config.toml
intermediate_size = 512
norm_place = "out"
init_std_o = 0.00866
Each number is 500 + 50 x the weight over its row's rms, rounded and kept within 0 to 999. Layers, rows and columns count from 0. Numbers have three digits each. The size before them is the row's rms in percent of the matrix's.

# gate: layer 6 MLP gate, 512x192, rms 0.27, rows 477-511, columns 128-191
# up: layer 6 MLP up, 512x192, rms 0.276, rows 477-511, columns 128-191
# down: layer 6 MLP down (transposed), 512x192, rms 0.226, rows 477-511, columns 128-191
gate477 103:436527539426511530572524418473495537517537478502561547569597470578536502456555515509608514514454586517513495485527528430607517511548480480398579467565472540500483508395466441449497508520500393
up477 106:527417453573467581553537564506514559556615438509574503476550468465476487510471527537545468535505506505472512408523492490525540508583535506487508506504522580480480573535557498507656525626483397
down477 101:415513545456568500500489503524434495526478387471434448434567622455487505524559434516523494527528559550590562468480473506476463451560479532535554624426559482484560532495552452477463534451467485
gate478 098:477521546513483480530406508557472498466506512525478500489573452497432458628485491557516584502387479563487498533541463386496561417594544518559476612385500520464493574662580433466488529442428558
up478 100:567490477530526565400561450529485489619501515502472459469584523468471512492464499568471525499491478486523442457491524475455479547444528608532468607506557574547576572533506378421572422517452366
down478 104:477523500441527495482452583459510523521513472509481472578455528501519588557510539411482507416565521560497538548500365463463575556587526448450522503558471462512515455540524488507449505468484408
gate479 124:473467544401499497472572471377515425452519422563508517493484406543498446556535552425464490522423590525389514464543415469451538439531529533482457413530503522548368469391430519526584554544587509
up479 110:515544503445574532642556504461568422514511464566542522457457469628488497515553546535453548581523550410374494429447503513505502416537519581535517426515523448489474594476468580468503504465475539
down479 085:535537472533537603488467431527527504512427503415463534528518531445415553601464636481567437450408576406413481444506541496537479547442495458473521529460449528482556502510467501386493505465459479
gate480 098:602429469537421457472545506468494517463527487468505572546419461570594519592463462487554536546503525541539541535442559555559572453560554393520452380568515433446445498620464469473573519532547533
up480 100:541454493584598524484562524422489551556498468645593541424412462555505461582503525528455503577418479496467397528494456453460507459517587567452486522485441493537469542519447525403525509486497497
down480 104:509456555487527450413500537417508459371529501609493451515490576491478555539542386489502475504461480474629486519522439499481542575466448483587627503510445539540493506478481464541468477481431571
gate481 099:451532495422590557494541506550503552459507514368542526597478465568582557487485529486557549460465532436568441429490487518421428485475375546544467495530617551488569419609518449552480480506512579
up481 098:484508565495532544478446493460538528453444522535512478560423446466465457528468495449559473544492403486503458562449548445501447486441469509554502484478510591448473550613557493536469526477504460
down481 104:540529528534383506580514467548508518455518485472462534576483570566579507503427427536532519578396555548608453471489554449487477438513470496513492470460524527571613499553426546524471392501395507
gate482 095:596511475515457455465518476527495593447481460489516467495546409511425556538503534548504544408495512527516510556405471502510493453502536507437499514378449569468597377406492565473501528525496483
up482 099:541390473455531535486479490481482512487475562415520507550533547541621528468492537541496529485516564627504566475486483513522486570603479384441442550458511414469466456416472518534522558599559541
down482 103:534448489476507509536561499455511559402400502519453482563495492519488573473538490485447484561467444527461484589586526534517471541488459437515518477502614604438493545463435560564472490453532399
gate483 093:496518507493487569441481484465558533512581472534486613404595471523541516550398488443520475440468519550548458461520495489482479438455455542364460559491480484498462556449527478456546496499529435
up483 094:445544573513547485461525521462564520414567435500413568528383511460522447473503496516412470532532520441599511490501588508518495527491529537443478560459479548478436473569463534509442467494488466
down483 101:583426545628500635526554500488452474524455514513456544570488535519501523540589534475507613465533494455437490505442477504469516520456448573448513557503453382496449440563547492518561463424443569
gate484 101:487468477515538538502515525484567497483486474512580499419459579498475435449435552494443451433521481522525527410510601480507547477478546507566500495530397494439553491495586516513441545534559566
up484 095:486546535517555493557507561463550586508514522537540431507560546513563490553551497537541501396516511446448542413522441445472536445570421443517465506519552510516518522533398454493506421497511434
down484 095:574473517567551525426482484537567503395506436536585474504501541469504520478499470549524452479508499580524472475512538475470468512412571565598468498468483464572465534496450447500395560444592542
gate485 099:490480392457529588567500446544456565576449572478452544488488476484419542483573415403498453458540540504470569477475488513547535579515418430433515477464577453556549487478575443489481473530473403
up485 106:484445506473428501551406493455589467514447509513504589521505588386441428482513527473519467576543501493515538411493406601457486538529537404545452581582530543396498540497549438508503523484481484
down485 106:529486477517496449452539506583519597506554581485490513587415444436494494429499441614442536429538511543493567474544538555497509601403559418499504469516469487530451416530454442539492582603443521
gate486 098:471487437460572511315505421543552489514444489520536549482377465444433501483510474531556475428473515503354560547464515477555531493551478475512511526491495418552461493488501503428487544531563449
up486 101:517484462450533501532450507555550417561479447579516616493518512506491460442559474469514580525472409444425507498539359430541517479543532477506462511480521556531449467480567542583500435389521408
down486 101:424463620524508446443470444503483419449518495482542517514508512540562558446475457486508488485495583544500521469465412544491486562523384540559558507511491327478483435590453541482416522467496567
gate487 101:521461525421474432458535507518544513559560580539560485494446510446476526500468518515511515468526468549514579513441529485497592495459432586538605451635558557481441507507446541487498561561555413
up487 099:516459519545432599586483487461520460437470539558505460560498382487509490484518435507579498468557406533445536531477440443543518462479463496418463527444387546502486502497508477559577507494481506
down487 101:473439483449518598458525570434524589465449477536438506509542512472468457561517430537511500588387466477490516447471641524478367483481515470491553541459547538567471476497521473483477424508558421
gate488 100:460565493507543520429463540500525501502490472497483550558518512558431511548524470513446543562449442432517577514482558489559474387421529612419493542453425498500474417484496522451558412572548461
up488 098:548417495423485496525539484598414569573514462439501563483468518463578480420528550545509610543531567468543566501495491526526538454465460512487511407497491598531427470466458571457525523420511534
down488 103:494570524610481455512431550437475540502538497508573551540466471470452423449472488522519517493452604494505499514419462496503476463591536471515476545487478530421512402432601429435491493458470520
gate489 100:512549487507496492514431552618559549564514544533537430504473467546575485496530496547533567523613521559519440484537503461498525627579461448611507588464452548506471493517509419448465471445525514
up489 100:566475439491463505570452488505530500515541458559468503570525706548411539571493475541537519607538531528478548506503540521557473470428538428486584513488395633602399550507489497516414545419485489
down489 098:470465541471465505415531459483424507502571439518478543531540468502511517465526486485507473587490471556466427488458525437428525397503570473516553522471650598509641458478457502507446501427555556
gate490 095:466458361461443531475478507494567527465507534593457561474479468480447583542502465462584532460554568542529562551553480414576498501526531516602543511494539485616487423506508511449502545499506498
up490 099:533520505474515499499506501479469550485562577568512554579501463531493454535390479466490526416505465499471536531502509510445571470542526490440469527363532448469495580536544521517477662535546503
down490 099:464535510406484509510505511485560518555470560563448497440431566434525493504491441501459449587491526540529520519482526516600533540519396531522506510522602508551445533495499563554507410470442408
gate491 091:569473427491454520505508495569372620511516527539528475464571470487472559436510500484567501456436513421525502583477506493465515479547565443514487498474526513528465472499433508506505364556389455
up491 092:529404501400508442497475480463462516460525482463509425464525568476477544425540395495494445548585431445505465452539553501451482438541528448515551437450566456471604550465444577469557522525544447
down491 096:475428496408498453549581495484435516512508509527426535400558496528528539464578430493600457511558541517441613557440477561565552448491450424494582483543535533465482470489471489431486469510504460
gate492 087:552523595495622577462463569504518535572566488462526515495549577478431556525528508623409432566449441412467505541454461372525525536533417552520520412551485475538537500536468475509537559532477535
up492 105:542557512457458441523423445585375470431559440592668514555534445382444462464446474445470452492426556524450488516470459518509464540512431531531492518489541422509528441459528440489521554525514507
down492 106:471446418525486581532583485567528501429475402420522498608516530425486481472573490551537468532444541498494546499472500450502377504522596490498617543467487464569473463508550503574495487457481532
gate493 103:491498508539562577493542444452640514475485520442468518543545525590512464565494528565575452421512476541437525392422542514539512495491556428514535416456425470505482455544465358403512438548524492
up493 097:506505457450549489575452469432531445485443488579442469514520501516445471565592601533481511512533426431511472481516492392493401461544455522543503505460484577559471509507509483504545524547403462
down493 097:502541455490393582470534581572538417449500522465446442497493502500521467518513562550494511479481533432462467541521448554461497500422426452545500564484470460367460455513543592479532474479560520
gate494 094:469524495437429554507534525598533613596536471485490545568497590510484540514571495502426518523467557557493476503429456498515506628528513452586484442423496503541532476502468451502467498464500427
up494 101:498464462476567524435543447543588420439406537497526408504581631475514497457411505501469501512415429474497568553517518548507530405542550573462493485480473461477442543525440474453457575446546542
down494 097:501514571409493400498477445567572448552445520505425485407526539471571573507502478530573549460470523546515553507553558555455476433479564499476558383521530558558562549440494566529458492627548550
gate495 098:430462553513474525460453526569483597500506418570474466411529454485442471486477503500536487504394538524467636490526418534523471315606509513414532566542481483490454494540520482561495499472449509
up495 096:454539469517571453456468487506583428511518514534496480489415461448519516509457525559578440614499470481596471533468609509558494489511507481437502525465488501458530432582490606492514620586516486
down495 098:494461433464515513470579518475416547521528530534485494441506477490366508544545538570459526496500504589372503497469495571559402470445535508464436473478582565443601546476514496548491432462437521
gate496 092:523531503470514443408426491421537464442520421577508530529411528473485532528567494446425543426491448493381521431483482484503573369556419376462398512501528586521525503452475537504400544553505526
up496 097:483411554434484510494500537515563514520489450512483518527454510582520507439506603479515558545490486613519495487486492474523420649612511548461405455594593509460508476490433598533588469534484534
down496 097:498534562483501434501564489517564490636401526470481530444531517548455393497525504544479443535513472556557468457495481464493538445476555498554469511475474460456473563510545524509489501486490399
gate497 097:532487483541489581468462509559667475480450498518398550531558477487405534470589469469587432459420561476501550522494447545509484476487502462491508494476461464498467495483526455547458508351481438
up497 094:517517429579556506479539446453451518456502482493519525467499529508553539505486479524494540590508511509499518410469520548486515602436557493471475483540569481504509439495519520475538607396577526
down497 098:471485393467517476492476558458451539494475489480486503532456361549486463436423581493481527545487501471456476490447486450500546489490452520564544416453485403416488545517493491464455463460548425
gate498 098:575544428598499505505502508462530511510439483532425520477499523501500439533474538571606497526486479503522500471567544554444498473446550672409482470592446570515491473448552529457559437555438405
up498 095:469501463454568506565532490578500517551556486547508544484511475431500438492411450419456527473527612448523571400539505475549530577476529404444472474511454500512598502567503490536519520490464445
down498 102:621428592497396483467599523582536416492509547424527447421607520372596517479557497464522498546408513439485554532528494552523491442447497431469538510423462499468539484447486527537384550531460578
gate499 102:451523459426432552515535506488531500470507449463478460446602519459455511551508413459556477569401521540487498454399546490596526529435388406414522592509477485415544520416531524409490530450568498
up499 099:429505449562645511510488517489546471494520483459527568595461476462395424559537513481509526473494508543448525470485547458506510509437472511512519506480422531492536462562512542506563493496434529
down499 104:513484540407596471577429381423523556509446519499466480472422518524519546475497450597493586516580427504570498523507471420562430569552544555531501463484488496505534544450496501444506420549549470
gate500 101:519492528363525446527521460484541452438459515549460560491546506520530498492495557502484367469514528539468557590553474553570520420551379499561652540504547528485335496499375578498464479571491493
up500 107:558487454454598543546496481495490547520499467500500444496533491483533507446508483524474511554552498458504448553478413484503438512536467420458483467472457514503531461496576525503500534494477479
down500 109:564437532439564515541471618539541465523444624541468433518416498477536501417489485555527516423499412537518493471555498568566516544467524483499487528477523438429471452609463531518466461578626497
gate501 099:397433505402509482481544483501455555492470549466536459397471524584498502532491484541526555495463491481403403578469535525519521525420532459478534486484512504519381485563495507492474456485504522
up501 096:511514415540505562512520456580491577389445411580564454454519540460514467446357465486561521604534403442493442489481519534495462477515442497481528607521534451483486525455530509410513561456565500
down501 095:448550580410390515478500491562527482543545522467488527441469442559551491528559506553575488543416505504519483456524536511439529449460480561515531510509546515473493487495422486536465499559461488
gate502 105:519459515523438491517508540512605577502537552477431486528458421540494524514487550412437534530512473545428478492411437552591516498454477446529515425497404555415507569478462498435484476472380497
up502 107:478501437399585502486476580499542416500574562405565596455493477575468501538493521387514478509550517476577518608513496488506470441531504465576568446493477559456440505583549579484539566517486506
down502 098:536468455542509478436584571577488507558478490574586477507544485559499554512532494549546499498523521511509557539451587517484529454438555512507469540533531447419466510505535461463460486525483615
gate503 099:511467544483431447488514434542535546475510556530488493492410385549457552445509559517394534577546529412423488531521523476551473506434526561495533491397505549512526512595567518516467553565526540
up503 106:452498399464453444453482558379511475459528482471436447416471569535462555580530553559550482533472541387511466515504493569558461504547452581549530467482508528492549530495556450466528527402437477
down503 106:549449570460496552502509548524503450505398507527567510441463535500483513508478485447399505507485386529394445457517464573555550435530473452420575541464524451581445437474518443484467416480510443
gate504 106:511516367515461548506495478506562423441504417424602453525519420548476555471508456579516577490522514530409509404450497464453525513455460525494497503565454506485473545506532512494570498576434423
up504 101:464430446571447517538486476536511457543488575501502521419426535523486550443590469526577436533579621426491559517511397477564492541490503445440553517597499468452460573517517576483496563478510560
down504 105:473443509521430492513495444487556497549414478501544526466473449528460485451548506470465504535477557376419488422452435512525482421508592523445477471484477530448467480441491471517522453468512603
gate505 093:557512568633520491575599522561539535573549534467502513461538537445477498548473487512549502539477524414568505575527486465522447446542480433540503472502413491510540521582505534472445515579485486
up505 101:410541456495499513524555498493482624437473500461504546522541489499524578428523407433455462511514498509504464485403531476353492509465493511433545450569451483487474497484532427480490572427353578
down505 099:521416457529468494556439508468523468483507494479545419540565499450481476437511547544426579474460449470423523539510478388444541491438562470495431539614495547568476476463491467544473473435450470
gate506 100:560569481480453466526536442536448467492565596512468477370557510592530495470439496484474499488490420434544478426517535488467519465443445554452376505416544521426444462526465566578411539502510545
up506 098:481437494530574474518513572465449530481479400447514547498543494575422494450441410459463581512585582567487541525490501496479375538512564482469537503512453452512547461430481468411557564493477412
down506 100:557407464536480509531517434510515527528430594536495429543522486516551456388529571556499565519490487517580494535516549584525564576524514494550423482484575530535411575557552530481516483535510534
gate507 098:494404530512490503527534545490440482426518556553506444493513459609420392480511582484490512560480506494447611454448502546550497483452543446535559455559412461498488590520561552506553408500503479
up507 103:492528484387425512559454498466516534557635488444402486475495482477485444508504459398559492491520515520512373479502553532539464552523504456586538520451508532506497394566471469524574496557438426
down507 104:452398508467482489577510514486505506469407537511556489480564529604453516462418628530508539410516453579535449501529461496512449513592457465568448598493485487514447547500539536489471622455528479
gate508 112:427403511469466549504486554529470465532494448499588556501535558573542477583630540452486582496490550413474511454479492551474517467499471487497579493455520487431423513584575512507526502507438575
up508 102:485514529443544463513474416443512484477467521498537515472589487472525477456435532462571536469510503561535522496472473416409527521444492514506481482539552474533488455392434444528338525607482486
down508 100:616463575569560472493533505471506418503488490417427515534482472423564509439500495399460486569539535555434492487482451384545492484506541488477485561555485473557548497518524482552485489458451434
gate509 098:479428484450444505548476415538542440590551524538509458501521462541505457492614465552514554497482480515451468496579471571503555541466501435493456536492571483513458472476565523369500494446499445
up509 107:469437523470553534436462539637458491502492522410609550485506499511537412488524491511546398476509520568477560485462492488519415553548531536483505583466556460522502468465498414535396558506572455
down509 098:565508479494475474566451502531473465590464507521507526432478461478549465595481505509443493563458606434485591387485566474504467417537508457505503477495554433518567491497536537485509552525525508
gate510 097:522402520500466564384508449509445545476501500610536491588585599502585502530466494483504524411517486475481509435419529484476476492475590463538491539576462530525404476449583507478534574570437543
up510 103:472479545494467476402531474510529576511439461543450406487481516427512473503508498554508524464442459460534570498635452586408438522410497500509534479531458495467539553534485534524523388482573524
down510 106:535518459587516408444558478542478513541440533520349504446474541430490611612515573424547579503505527470527472498493439432450471500492538528435466430442489401521473537522542532454464463544463548
gate511 097:519448514515449420505467500597503485464530540496466466485575465503452486587520462456525478500486512528547435445612529531572494487466510416526555473546519474492471471535523423405505557431551508
up511 098:566522315578475578416552479505476459487569476457515547534460523515472434564505523397560503508371481446489502477497563467406503444451531518493482421503496504495456585561516505538543379502522527
down511 102:528473576476498554520495525521490463484442552555538458556521515526647541478545487437530476469544545496560533460436436550497474591610458553435494439459542528517440511461515525496517497534489544